Each number is 500 + 50 x the weight over the matrix's rms, rounded and kept within 0 to 999. Layers, rows and columns count from 0. Numbers have three digits each.

# down: layer 4 MLP down (transposed), 640x160, rms 0.0871, rows 450-492, columns 0-159
# up: layer 4 MLP up, 640x160, rms 0.178, rows 451-492, columns 0-159
down450:555574591563548560635360493603430449493389498373598499438440582446628518622530612556581428429598621540443465513525428606411451348594553455496520419444511484475544476439500379359526485451626403433538576491523582718471494448547447557437493441537517461447466513489411447465641494525498503533414514465536464355490544537411583400449581552464591453488472521460458548472494529427403507432563514452394435458492589539415428512404544523455367483503489471440500557489487539503541443487472577
up451:497429521374483458503561502460571525573598527482331479509490552492514405392570466516580367567502492477528438420509604543606484476527523505406448439514460383567453495461552553660477529557407463556558537482575433441500589472495501550544473423475422401512553509471515523549451587578597424488596484437439394499506522545475555511388516539502576449485611565494529603515491583479465575445511510549485491498625455468606438602584466447505610558467499421579408445486589528571567389428492521
down451:527610500465520528447497529410491416508582539617308470516381451540547564469428455469460485401516495413646493450540492486455493567520486454492453400475446481498548525493482523480452565427582450409405545487492387476540505509483389512626526555412558642512582416634581534458467564523380524440414434403473561585571421506450598501546492357511477502440541462556462528473487477463531441511506449586441466434532593453504538464468516434444524466482478525602453466420589555607559551515548610
up452:430463430465355479524517457633401513543580480490417476480499524418567550512563461514551386570495474474539573475521484620412577513444510459418411583575482482372523479502463501475466541484456461460521500508501526387481564534544436497436496524421514513516395456470495541493356562582500492433629563634485467503528516423489454429612558545493460424501483477503468583459538430517527504508487444480554501394474543521509384362533554517503513469511585397423597463416624572471485446515535542
down452:484474440456447471530423411476364479536435431444503450529570460472533534506472577536522490539674531408430492499513463541517439477532482458469484478571527513462567435445492498455436478556498497464551486581424434544446481556544476591423514546388499569527610410535400513524505641473541448516593540504525509495401504436579526564443483518434431475355498466437525443526363332563509539549524500509414613489562469590519562488507493463682467433379521572506459450549452449564549438490548511
up453:475413434477583565535510470434560409453455402557552531511565491544491527514393467521485561570460532380404487625498561421538573467535496459472539383544539448511406634461477571470491573389423575519508585375450583505467505502404461499476535489618484485501538490499510515534618568528463480568606520532494482473618484519468539633535579575476551557647551483502455519553422525550514473501460444446589453482534589510517468443421457557635496542569494503532530518451443481556615505664385493
down453:515459537533422543442487479523398512460471601609511514441458621487601416524564450479394361560474585597516491487490502585371467464490425431498564531578510593526576606588537476608519528592578535639525447515551513540507514497506526466492529583555536455503558500541476474568544549483494474492387531472472508466495509549419407590514526483542438496556455425534530524606505545474396445554525490486472550533489540490492494538476525460493527564615487456564526516594583564571499418471482566
up454:481424467459532390559532559420448530402478544499565503491427536487443574567450569544416496488626525616542488504474654448565523450602443355478516482517479524450496507442412522499580525572424631457396405455572563585412602404485443615465436489353491378611531465491547406513480466573563471431560416524523399569511494570321558359526441636569489433550445419536406472449414485472512462475399442573468561516558542595519386469474553622465480459627427545423506542482594445474498529518456510
down454:554495447576457565470543464566531570529430480429464504518532426561526491563585498402514638499525539500574552538493479541509487483524574454563479520499553477511513532380638447409447454395490552491378428576402422547487553621543633352458391434497508561513499557497492388504566560545424375434516404528506417463554490634533532460446505543494507472464432530478529577513409503462479536529567517609425523443568373432490608652556441526569446480565504536487548541431523506533383575552465546
up455:505541526521522481488502442481512520528475470471522526526495464483495501468504572481495464496496528429499534413559543423529517574441445479512538466567554531479454581486494493514463456483524470488463516498488541519510500491471499519466479595499467526460506524480531501494470518470470461455431501498411531457492486508503440358506521490536579495564509455507431495503548554520499514521483458423465523508473447487453493518471495548592449454500514469443456505506527484479458451498502510
down455:508527481514504512553551511472506516593473490535545532484510477522517536500492539553498411521488473509513528490469553490455514495501497493475464521503467554474453501541484549483516505506480517520567492520525534571485480494442534492468508516448524554563532480524521491474412501543499453469496505462449483472570499521512471444496487504546475533515486472469462536475570456466534557442502463435471487492506528509506437499512502499522511475494508511572578480528514563525550540503516526
up456:532488487539518543570419547420438444497549418517555533439528469453527472478496526448530474549612400431526520538548484434563412455574523532585522564420530565443582483576351550518505569423516484486565429449511516508531461452464623391473507555505590440427481606671515488524595595477493517522542455522476527392571467545534588511456599428422538521506436566510474489537515499496571472547514385468439512480606458520644469463633505470390622580544458582513521383520473383572489456452470496
down456:461534441504552532487449603535514525424514512501484526583527392461495533445537442560490502512522420543515580509504523553444514605533564520515583559450565512499557436536446570505420469522479564475498463428470537493509459563522543484502452549508413450421453529463422450551497592452450442513391542390498543500507397561524562513588573592405481522472507425467490556505468531452411549570452375543534555531588544396388497528523562559518410567417453488568590509548443466520524438527590531
up457:503396422522574507512460517460562530518518520434346500459603453556464510426588480446439491482526391525459401330563578380488622536525535421514380555467556499417519605424544605462518379474508544460537501472417522441373489547547410545530488515469314423564593595470629392441626487466516553382564517475619436489520338426540367565451360441548531445559474635448597494553471472528412451387544454584538402631526539581501587602429501428544567456581619401537529494557391602474482427450570529
down457:473517497498458512529467494508534462472536483545539433573492496618457478474472552601508495444376527501508518387523477415473429357440553488531515486511573469550427530490531427467430569452521573448538435553462503537494398535447436615452622601691520512533487487513434537495467421445441545486287565474357520607443527563495603635581401509558482573469433492520429479444395568463403478552486444610531552528494542602465514528427589525524614571526380557429459535475583730369424540375549550
up458:440449645532539533520519547508569458601468618597522540546437519570501581415449682378379512491518487409523452504644598441612436563545589515559619489523438475501510551479472492597559574522464426505564529427494479478548568478458443547475473481590653505472486585542506444533516436557582413393505488568523530490466559508575481444551450590564584531492558544488566545474470491515538514426514495532429402576406440447380465483628554511505522513454417485510455374453412524443396582540602502
down458:553551475422511555477529540496484569529429408577559441570540546635545617474457550429486516518461535410468522606632438582484444599531488604512504572595495600527480540524311340536476524515527468459431502466482511519399561482489466533431383464417513494556523474495549435473549472462569512429509512453514523510584441512425497583469459542572544586529494528562516517500497570461422469532449529405475491465404491572443447455582485519470536571468407565456632532616545531478466559546530475
up459:462492480522500495482522474516524484492496491518505514498523512524505506509509509489477515511526499505501487480493488533502512517512503506525491488508476506480495455502477490499529499492501493498520526487511492515479520511520499471505483494484496477518503524496494509503515502481508487498475517526472505488486476493515521531513507483514474502508488529498478517485500496464529513487509507495503485528490491504500521496492557518499475502506499506484492517501503506509481520534522487
down459:490530499483478500497521482514469496511528484481465503490486507507501503513527497492518501508496519480513501497494495503500508500504476488499508477505491520495518465505486501517469492486495482513500510485486482506502519492495506517477509523478506493518495508502501495484499492483467483504511495497506541502502514515519501487496524498508491500479498495513469504501478526484497509512507510513513474515519511492490520531498517492494500496517480497509496477499494485510492497476526511
up460:516460577534627502349547436575539497469555420460524467461529553483526466560482526449510522533447494478443474460564485525570495494483520524483596527491392517539452463412507503506519546534503532476507507500542451529494506550514479547482545456430526514453515527501465491515558473482536464461495567499485506446545512528539548525560471508476497481462471495432555563533504533514452561530475470473424536452454530493525581526496436519526489469441395507563556393519516527571563507434565462
down460:573480555553497478384469472517519518540470526467465497562508536529540472493548444542401453548493504506517449484500485546533542499474496514521546508461515543528425471436468525454555486588498478420493478429498395559493471537423532464519525437524513469496472527444559485557484519553495519442500463455516460447427513520514428548556459529412468554540457494465494573463479504444473525501513487554507558544429464483565596405479455559528485468552519528508545504511460515565559472523597502
up461:538514496502463483509494490488472473580513494468482493487473453473489468461496560533514473489536490497532557478509488493477509515474510485482516515490486481529487474508471533494502527521492471525479531502540544542470504519495495488522544496470455524441543525494553472515512485481490545505514538507549507491514484491474461472474491494526473436503504461527480454458470495531509519516521492494495521512516557452497482519463467512532471508472524463511488482505480484514585520442526511
down461:500469502535536574505505484490487529475494463520478538528518468507541516488503533518500460493536505494513498488501515454498512528504497523522466493505508551515454504513479514422525481489512521504489504511580498475473498487467513515510532503480421506511528505491502451517518488499461561573535504532489487447502525522490521515503469466472463494476454506514495476483484489514501489510520439484492467528468550553514481520517486473504507441518532499502550505532440484501526483464505520
up462:411414612451528488501524486522604529509462522400535485507597594447483513559484520485544461492622462502424458495547489482518558535507487423587624531507513587518563501474563531440473523436491523491566443497528411471519485433517617465536486412614438528515477447492474475513487509442392496585518581508549425426445549478544513512555489477545523512496530546502512566558496475529409565541455498543645586476611431522442452666519450499532510482516503552536528620497523590493471530474497424
down462:535462529543513436526511518419429379593545508513435392610486498496416478600516540520504520420653551450514416490442439554473530485487397559618529556506507511444469485427526567440504450433505513537481550498625552480554438556487635522594462424516479522487499449525460519524439570481602501489565484331536581428424583573494497443541441458526512486502443447585487545483470487457480509381594465661454470516510573535506455514502462531409558547463505397508518498475650646437554590556601461
up463:596520568558462622449486466432580604515528573500604464471502477494428477545476490535521523477498389510468600485527513561537572490477617628478454467504453629542601471590573518503501472471454550621563434520444552470510546466599492720585631577399549489578604514545534483444517439670491437538464526491577592483485507526609447528506501516410531394516472525488508498393615508473562537571483561391519534540425504501413486529467433490565535553486401383409517497566486473527585491441484588
down463:476522495514563455585577504491496359491405472437419527597472562448591469387491493537451436482568516375542524413459495419582401415437440485536490522391617514499645516605467576511370526538530488444605419515568534654545492572574454539520494434438577424476457502466535459503445476488503463470463447471524559478535501560562514348565536458474461517419430538504512513627489432402549461430560450423529552634550516503435596474411555435501471498506521558360448481554471525525458466366446485
up464:501500494498502505499498495495495497495497499505498498506504496499505499492494500496498499498497499501498501498502508494499501503501499500491501501504499498502502507506501499497504506504503500506498500495502500503500500497501499494503497496496501499498497497493501495499503499503507499499493492502504506502503500500508493494499496498504505494500499503495504500497502498502502495506502486501501495501502499497498499500494490500499497496502502508501509503504501491495509503494502495
down464:498500501504501498497499497502497508503499493502500495502499503500490500500503498498499507499499502501500500498496501494496500499501498494501496509500494498499501504502498497502501500504497502497497503500503498500498502495495504496506501503500501497500501500495499500499498502496501506503502503500500498496501501502495497495498495502503493502507497493500503505502505499503492503501499501499500502496498501500503504505502504498502495501502495498495500497502499503496501499500495502
up465:463440445555514415541453385475569449532524515499457462398431533484520484528427503425467442588487456493481460546580482501466473606462489531502563538514414472556534568464482515495546420437485519480436486445437467564431550492500586505479496447493493466538523438492496486502574489325518455578483507481572566501502488575511459506494515489534558500439521533540418430518504542529520515493585571684541586504558522482429534422428449450493505491421446454611517509517469434491325488474460513
down465:514683496485467549610453468515499561478468479537497480394499499444484552462452503508519401520504483474408475428465491478398490510505427549511500470587438456479459502554516490525458484460477498529503445463543507453475474498447481504477436455552539469497613437492392468477537553543568511523595478437670437477446482406537473508396463516471524444541475541562498324492495568470446459544511519616463608487566525498493586397468448450428516497443473552519473518501498453541541511532446519
up466:490573525507381450532582443546569561499509621557491530389418423420582530566500507534396613422498564432501475467448453500480424519473515445401484564516555444494465570504492503534474385698469482556465616464630556583567579483546440425508379430436547494482534558469524479508516466486407543447515633460531536424466531517420478489523488455434565430482460333572474489516395470667533479527534583518466504558456550467513549404432554527528547601504443561414534508520449563586482482493500554
down466:596408474532533422417573462552507479450549614536480435548515542484414481465497568467463526454569537494513425576552471466494547435476560464690478437492414511558493431556501400506587479426535561451485534446418450533530496532423444548402435376577470546504446498493529498455521524581492456523487534502446512457486489448515435578511497524530513537521513512555487476534521467506464599426512581511618487502577485448604508538434432500534508444497434432457507473540436554626474575447442433
up467:455499510496393498554541510547391591494485499460439354423488602550612443514449478595543508421484432534585525575465510477554539510483537586485541439443365530505536546536592465376415589500384522395429413514489471540523583641635417475423564481500471470568517370576500579492398591452542510562455514563426480483448591537442510511544494480534490407513492564539517509529479585549540494521372630477460440529650484464528487484461493425512525540475546452536559560469464420569458545528488599
down467:521640421410457554417563467544460532484523460587496515517551519552525478586471475502515589503478554444431470588576470559589522487578514510492426435419459420522469455532516446506405553535419472353420472594592419539480575478505595390321508483515386463428518557561600416457396508515508499574528468530348576427516458591489561492553383493512646534449478692519494628514614536465549364603535458433451440452538523530475511454675473544492478550478479468503484570489416353454422508560436396
up468:450499469511440526480519465566536486498547507695603594482546565504695496393516471463491507510565465640549388437503523406503505522470571628483420494427467525511409597610528557493732543422513499480533450515448556546435438566500520384505488463533519445422527487459497468573498561558544541648598559470416470541491532582415420461533618495574463488397460521469436487424479486525419512564585513509532388509454483517570467461452457418535493480518557497540404568483511456606562487481510557
down468:551503531457507484510418486545485508441478510592570408531384476545684551481534456503346587461490402603519387355527428449499419432579517449476412507536510544531424488532514480566548564477497475436465420400549350550545350544631573509409459560409554588578547428479559481425517575464479559479497483429406492573432547489494404423506574525560427608588453409523544464414494509505447563569502474554492446507612551588488445485457506441637415618501493555501475514463564521571612408444498466
up469:472532453547425492511540555524564508590478512623504452518369535617389435364523567414442449453585478580580535468401625590466483567420465596526502505431497423493505519468533474463496458428489446467475426654445418440628595483442606538416654570476440528427465588598443660494465470453486428439512428649474554506478618544419423528418542614487520439466483455563435554315426519638548490488470617479457515547592513572532595492541523514372447513517459561437666513543629417465489598479474492
down469:406496451407378473501515454508368442500544625712478461523521434556524471557598482675332473479592384517413558503527491618470600509504468463509509632538665583431595534495598446421590485485458530543558514496431464548614463578559527454575548480461585488603461593510505467539428581679519457583471445511473491546610576524444544504469535506433598598440521488487339536493437486578507416578414427550508530514574450446506562477523591411432385398473551499456511608483530326439438538468487434
up470:455521560505475504569461546516547622479426446542574446536625428396548576427536557451566492553489377430515590533390533582645420431459428571416561543527445540559441465509588517457549515536422548513582508422590456523491539519583447479539449493591454503453544558486486430522537469393409553504480513503521519434474423457469573447498482538580571446554530454471496488550497410432589498509424539463519485579473563439456566386468378437517566593585491466599356524522424464467554392572484624
down470:497575443405516623494479510442409446449597564504462523624623516494481560486467545475519506537518638550549435491605533584438432504470583518587584451414515435499472577458493428543519524413529435502504448497500501566524522372465541490492553589539537548493508521372507483554475505490515469463595482474434450504464533382450520522524499527605483485431466624477484607410512444495491616590558432508449619331523545416491574448623566536338495471461587450486533543453521512534525407535474516
up471:572451453436518414517420546560480603525532481472490478480460517505520504447514563468544519587468499418587584448447572540494629601470521492581507568598465499513356478497490495617599521495479577559405577538339512498423517533416438528434374484500562459479481438594365376543511557518498480372607500523527528612371594491566412449548399604471536462427449577443533507527467429494469493436645406542489498539519447439579472485469355540479526481530476453574489506437489479401518513508545498
down471:412462524479562522565513582513436385414558468456429552480422507479602526509271520531516445489540608474410460414537527514481474520451519426580550474584554498501512549496450450547454462447524493383539584522523575463496523500529473420665530438455451505556574484487557491383479516458609439687418577570486519444473551452561470552459527447564400564444413564504613538645565411430494548514484674484503468566596429592514511442396463517507447429489598579548527509493436514467599484564482360
up472:540492464515533510536510518458605580512544404478516496343423480474511479466479332408470380454613479543405479493398528482518495466491531514536522473458494452564545489460563545487436489562490429509530462542491499509446488567699455539503483532487425535428480452298499510539372444462389396493428375492533463384507596482611535472546589485446517466498485526459527477517501387498442491465463453459541498542461584529497567502469552580556494461588466647456502570510545534561597410492604455
down472:536554504474387638429413486522451478468379490540591558590402523566537497497532506490583526513477496486449457457535444453436551525498563486421454545389516400435412575581535482421501513468526472477420465548540516448481521528577428499545464487441563461515472472578438528456509382514555433573466435399455496435433510514430504610580597528536495641497582459593404443590478596540476420411525512414585545476465528490373359611507528434323516625482401415375582402467440456471458459532561432
up473:413471524451579552483531555496548532546436478501425484532586450605528535550501494438399363519454515461524489503534593461502558497661523505504525497610504469511557566614483449571502480375461554510581514519439408460492584556460594497501488565496471491542476465505546435590549498489560577401500461477478538424457506529595521442533488526544442337485533442496497513517468461547465518539608420408587602484539593559429504549470412496476477510540570507589553659526496469482541528557633546
down473:486526493600446419577477533496479535547540556506456731422609511521438528475544540596583618401475394490612442582503422498505564452521459467520541448472580523547482550479558507493532552396535463473416553532576399481458627451443510554500508503555614493485553509594500434568456459504496368480474434493493460518484600478504490446538500474505474583510483559425577493632547552480519508466487410507610569425496568465536560513499410514518526459596423432493556407482537488498466498521461578
up474:515489513485457502548431481583516546531519464480488510525451493525503485534506482499517502484509445502377565465498481437466519513554428535518478508477464573458501491585509576468459563488475507518493480508454504501454551464480516448471420487445537539458469463547513423476533491490495471436511514498499576483471454473509465489522470521526476535511474562546473523544569541473507477493526581439486465546436490479487533523497496528507529477471467541457475447538515518489511460496430530
down474:439528531508548502492510516434498470512421547517472513472454541498471551484551566491601540483511516511464463418555512471485493525511508533500537509442548498491548497562468447450499559495472531493525470454504462542442474481457507492478503476508534575507542470461520453465526500514459560468506460422446543505492491482534471496501436536531478504530509513465467448503500515408498519469530557495496519486489507444427452515439456514454477514464504445504480492512514586445474478440478514
up475:480441448509650419467598523520509458464524435483437456546555536546594431515568571510437499483472473485503467496502484479487572538561503473547468555503631430459572513439511504519607532552489458479469417490481510407486455457519485495440433477558479488495449481550513476477446485507530500529515453469496589504475558533596509525571437566484570488548503448524542467528488516453524473443535460467496438466405381508514522417507489569460588485544527516519510433492443484470478440468493485
down475:514373507517451461496550431398493515468506505473472463530458544467493541470597483516503616446495508456533437530472527527449453583450516489569483405488496537481515598536493463496537435467564490452516419571594479442455501543421495452509507500492527516613452511455475524486529457430452434597495496512492560514480565503473512546533445451535507454516506453544521426471578543507494453558341518434471514483512504523458443499555417433546484479529470525431519579419484476462496480494519571
up476:375482499536475488462467548587519565434511529504580558506454525542477460424498426613613423561567406446570431518536598449532560471464342547473558571462523511515459541497495493530507496275416662530459476433552503486350583489346572532526544523477477605616415545647426628507475520490452510513464449404480517462331556517548476556637616517558526545529492515458560522455427604486464495540466485477550503482538426445511562378406528541518581476475490641400360497561473483490558532492319563
down476:559523404405535534425497541551579527526492547585507608512452444553435544428488482374492457487471422476622550391486462412523399373484397560492585479583346500613581468568532543521564463430502547598513468471537436531480526545525541529547500385636553530541426446505332515531518472500457456413552566510494490549443496536425427586564513455447454500507502525632528545439455537465438528536433459525538505481483596537470519434521521465384512414550547440459489448454600581481475583441613596
up477:547502477477539457450541522525489516452522517462505467532510508572476526524550497464544532470514514497498505451454497493492421474480475496440493487484475498529491531486505540469520451457444471506486474596512520466417453466556568493464521500506464513512525496540498476553492511532511465527499535493499490549546474558553504467526466503498471456461458485466601465568513529534477482480542486484546551509486568477471474549528474480445568465534549557511515471488475512538521489484531543
down477:466531555568524520498481485452491535479576582462463462502508537502520500470500546522530542546433453473473514516488514517483481470475505487518531530573521453577533509474489516520481496484470438529449487500526538494517536502493529576501488552517519460495485529442532486516550480574508439465497485494471482475497460511442474510497528492559532469511528469447439480510430479484405532517453467459485530478553470542501473491460444477493514501442500504541503442456525512517430535485448524
up478:554386537572465453477443600544566541489377415485443518578503467548426485519554344531640557557478462435545612599518612542468485393457548403420437443487443492436457484490533430532529500501575504565490510551503495426457452473565534482543363514514569402416538489530529486489533652517602565478577547511538538597393452442519503447484386567342478474396516482592593499578579451489457489496354504352688624458478484506363458523600560405571517456522523574456432392561458635535478461445402458
down478:503544483567515513482549459461438411545444583477482443497517453540489628517352585560557355500379424506578678570573532560601632484632433519542434440480502562494600559508586492486528465506604421440496561591578431629538559493468600454390578476446529514500519532412430514448535462640620601513526372543512474453442497514651362508573537520502464545448549539466576519411394495546396405385579457563414487532451502454559578542485424443410358535459418367433513427499532515448531429446467451
up479:506526472435540410522420510477483567458472526412477546486469603492518431517623409501359568644417552575439503464456586540481557443593522596418572476392419437578440476514534518576569490411438442454452521480531491488515427488607553596444459421435416590543443425547440445646363466578390543410580367573537509520558536554528523395462575481431434375526478512536409575433401456599504566509503571497581472521502523547379487426562446434449480575444451509518485515486464498642522474621439453
down479:573464507393507562474383457526505475427534426546506490513414435589612482452541420503445540490510540564442466519469517517384492421423413427527506508494545542516506611405542605502434601552468488503351472390511534546515453522539582509479511414430479498442549391501604498485437471401392408506527417461415519453490531447495440656426523421482453531556463556532484403419535605471465469602610541406513514560540478553414584402460599554361509528478502497553467410454469477519461620555436349
up480:647417550521480533492532519402479572621460473520498565542572514471459474546476459475470442468379370475515490454514564471438493323561354539494497439528590422417514485559471537520533428385420539343530575581438530357515414623419390512362554592442506471395480445486519516526543582545506451530536441568515454535358541457476584470430485523528560464550535356522513617415549596462570533554474532527520551532491441577477391418549460484412446421636580405508635549565338436475507570392489490
down480:434509478648505446415477539612479503516417436514445485568457555396490446537398483443628505362434502423435433430527503399457525426590607570565592538647520496556592435506477491509415548494545500498539450565601420591532522499508588469531523500496432482524569541504540499453455543468514427339453583480509564551465585534437463535400512545502433402477459607636603435448541478472355583517434509507520502482587570582579456539588510529397464390451534493452513470481593534670365440614446539
up481:466458475475432475475645483559584550622540433640535592567486444550563367476481417474543509433394486512622516499512547488579568498550523490575458525427509652536394521545453421406593576564437484520513548493555511426519420481525565511618454550463531410422529404443415527404549536518627489489613556505448473518492445453466439512535433521507534409486394414586563471468495422470579461564487481490395395470375502441450480332481474517546514528571622434506471493383558447519474395609480416
down481:492392437500574578460520480462399470479456565538493477502558525512535572536575542447508474452619541412480566536396625415453459439569636551527561450503473593425409464445510465549531547561441404391388460482577480576444448511539472436560559469444376498486556519532418514419562518409568548533515456634491538523484449470454575533584564541647530520540379448624398482496435525577545402512473600593502445508535348576485464437545467469449453461524481422457509492498593469575439491376564507
up482:418535468558591553515478576452539572477488511456431516531519523492470538443473555502514481449550518515497479500431503454436572475602486473496510498531563537548612533562473505449504577518496473480583339587433504469536456494445503470504471518475471578420497532565581541526506541574477533508494429554474490652426490504469455509521570516466511474465565511510590515518503599482535465494483521508473449516533563489435551481442479571511464515473511494455546471499511453481514456566555558
down482:573411576463501457458470480513409513518517427518546516511497448490425518578540474518491532483418505406491426507447466519492459597500530381476530501527534467564522482510481461480484543522497532485445508493542521510556520475509559458458485507460486529475575597521451550554467483494510460596551471475468440502497518524532492382556526476473487474457604544475447543490503512480489543485485575540462448515447518530565572469445474513457536594512471474501517467478478579494513464507565513
up483:375516459513472491523561527424475581500631399573567428470445536565491605481472467474545586538501572523479445504521529572443506556587337478612493446524438470459467498506462435534416453443538526580484553468446411458460425474478447471506550528480441493472610580503527553557464421466570432441518538537459533450536404405517460461536490526596496466594572552499536460403533593547450508560483577471410496524483439566429559444507473469404466511477586454624506514479489527528520537483462559
down483:463559466496493502458432498577551528633446421451469459568477492525516488487504535482497423521512486488438444431450445529519580502470501589529527459457581427505542563573611424542480481555469546509517517520514513486585479459586602484485502502430492586483567558509557567441487513486467570536475483556444534535449472627626483536521501570463526490494555495509556520439513577574486461482486468588464504526494493535523431573449520503524413539573531521373614519519563461489582528642553524
up484:348523550473428476505565497444603541598496514592330555406420480474530596367564504538516405508462509428409459547557543552435567519521502587550408570517467404533492464480577413432600377446375489649505578502568524521708470541436513537538489488572489500612481534406594535600523415553632479460477501628480411567444482533547454500541475493503556569477610596576561533548537623438504540545493502400487477437500533493467451462498491456605498500560471475548479451516536524546352520444438490
down484:505610430475426486529543508514437487447511444547499558489508502423424613479636604491388497524566416481486608408508536571462508504554468557432484631505457436523554493554423362544503488569614666528520469505522440455606596403557681435471538475494505616485511548522462485581612586530517567582437526559510532553586470420493421501572484433487499472502522460636561502481644453495422527394591509470514632531416491571545481582461433477407658550518500553465486549463575464566415493559512509
up485:486541543494454505478478464499515537432443516469503469533489559591488492509539565480381494537559470541417467448533499458473498515457490593418537570442491540514457435503523449601528432556409505455532513486596486482484494548525484501505456527490538422551436418526456390531452407569475471447495437496525419599472482463536488473433510526525442488596491545498512547532527474487519482571532559481481472512508492469455533464495453508577561544479559416392444532502432498519587470456487432
down485:495440464502483556521407619478446439550414400501520505539501522555435410472470471493543535414502414488453474546489518564494509460409464511470498495543503533470536451507466514531510499540475511546420535506564484572598515416505479489437410526484498566537372499407499440566502523412583519449487493446482506445522536537504478565450503472492422538527550529509532467493482600500471489532593456542419494518469487506447512470489458476523526530553522408486451495449532411538500538480477443
up486:499499480507492530495488523497486498502509495515510493500515497491508517501506515473479508513491511503487518493499509506494491500510502485501495501502492525484495501495512510491489502503493500491514489492493503503504506510509502500485487499504497495486508491509501507512508501501500507497479506500502502503498503500507507515490510498515512489485506482480507512498492512500504496509512497489494506503510501505494489493493495507501502499493508475500506498498497500498481508480506489
down486:494506490494496502491503504518495516507505510488490484515507501492496508489501499500507510513497505495508495496502506512487503494501505497498492504513481506492484493515505504508482506497496510503507493489494493492514500497495514513496489494514514495495498489472519505497517498491496498493483507506498504498507489509498501497509504487509508502488503490506498498495509499508509489497499500476506489498501510498500506497489497518489509493501493503501499498508504502504499497498505499
up487:399524490440522408421478480557553575542444504476517484414440527477528485533441478538455546542474464456432505514562565446461514505538475531505582462496567554486468537493490571484529528583576566480526535571504491486435520561482527501464497468511551443483466506462519458446427479585521503483552498506461470441488563464583506530496440441417383523552487491505466440471599488519450459551462530420538402547470598452556479502437537492530545456436488450489495444507536473468550538520592519
down487:492564512515494496481476440421483468578490566524467498537354421513486541471540455524510535547476492509513475527508474535522462505468530495532462528503479507589487510486478419495579484591439525439514562496494469492412465457504575468508472468554583469427485567478450476503469459555442497467556642380452434436466588522475515535572452483376483551482453490492446542529508565550417510428418516516567484565362482485473556510568479478621538441497470456469558409495498447442502565558478514
up488:492486484474502478499477514482499496496511495503501489502476499474507514479513515500509485488524494470496506511509506492471495496514501498512481506490488503488519497505507481523516516481497501499486489492522490523485479494490492484531516512458501514493527489497509509498507510522505504519501521486503491502532490521482504464483508475502492473512504481516520450499500501490500505495545516517493509522515519481520511511504514526511500496541496490512506500505498478506550523498497506
down488:506511495491522536496506496479511498492496473525508510513497509503513510477504488501484489491498503496497495483483501477489525514532492489521524480482506517502495487506499493481491484484506483496511504497520488485502489510481488503516504496498486506504510512491526486522526513501492506525515515499510492492492516493511517501486481493497506488515493485508522467501480503505488506509515466511506484505507506507515478494474486469511483501495518513502499509506509499495495504454482495
up489:529463503488610559483517470524541486476468475543448458492509582543478476491566507443427540489523506509433516512482536447431525478549540572510398471447450568456517453564529433441511488505466517502513555537513513431460478550552471513457588560514520574489506467547499520464551545479564518446546508495475531452510468542479469507500564501510499485523478486462537513469513539550514497564571520490475523417525528546515491511489444541490414547504435472486490460500466434425527523463515492
down489:481507490499523469509496503471526538507472534545506512502488526515491560438484595514488551503592501527485465467512469526476529455511558501498446493475536512477510619417522472501539519482488517536590568542579491510442467491425487451521470472479485509432488518519527544477510504527498521470462510468555542418440511498530453447497536536488488505452485513425563505396471553523524519491547524491584456482556445475467496471504475466506488496515459499500436475492475590510469461527495488
up490:490500508501499491496486482505503497511502511488491500491496502520504500498504499501499509506498501498493487509507506502498505495511496508493504503499491492494510492493501505496516493497496503506493503494506513489520498489507502510499504494502502504502517493495491490495511496488479504494498503502484498519504503500499501506496500501499505500490507502503515490493493509503492502493508488493498503507488503494504512493499504505491485512492478502488503494483504501517495504501505500
down490:497513490493504491515497510506498506488495501493498494512502474515496491501502510494503495512508485504500491500503509502497491504514487495497503495504494505499506505496495521508514499494494503500497504508503502505494509499499511507494503495499498494502506495504510508505498496490492494504493499501502503499500504499494495503491502492495491498490502508501500500502502507495506502504498502496499505497501493501500502487500494493493502510498498490498494497498494501509489508495506499
up491:519480501528509505507492498503501498497500497504494500502498497497502489484495497521515493498504507484510502505514506489462500515496485501498505500500496504499503510488511493517504498496499484502497505490481497501506502504492491501497516495485519514499507503501505504491496491519501512502494489499511483508506498507498497486518495508488488492510509500506497508513492490494498508509511509493466511503498490506512508490508497495513492498506496499495498504490475495522501500496504498
down491:501516505487497507508508501500494494487499498520506501519504496509498509509505497502493503511497501499484503485496495503503467493502495506509487490505500501509482515494500506487502500515504503496495502495500507492503498495510500483506503492510500491529495497508512511504504500499509497501510495480509494499494502501499501517490495494490501511496502512498484500498482494484513502508499511506494498515485503507501488509512505492504509505498477497474495505494496502509513475504495500
up492:497485499482503490514501495504488485509486498510490502476481503479507495494512491505504502504487487510504500492496474523531476495495500499510489500496521484502492480509504513496488520487498496484499492508508488506524489490506498505499502503492497498492490509488499496514497494494502516490487479502492498501514503511514490498485480512515509488513509514510511488513491510502511473502494481491490485498522489495509483489495511500507499516509489496499512511512493488505498503514492497
down492:489504484496518502500501483500501496498495508511505513502513514495503513515495503497510506492490508506513500517485474493499503492489492500487482487502506486496501498517512504502502498487519501484493497506494487495494485504487492512504501507497507492513505513494503511499486514498497509488482495477498494503515501510493493497502503488506527497517518511498528494484502501503504509504494483496513509477503499489520482501503509495511503490496496503489510508496474488498511509482482517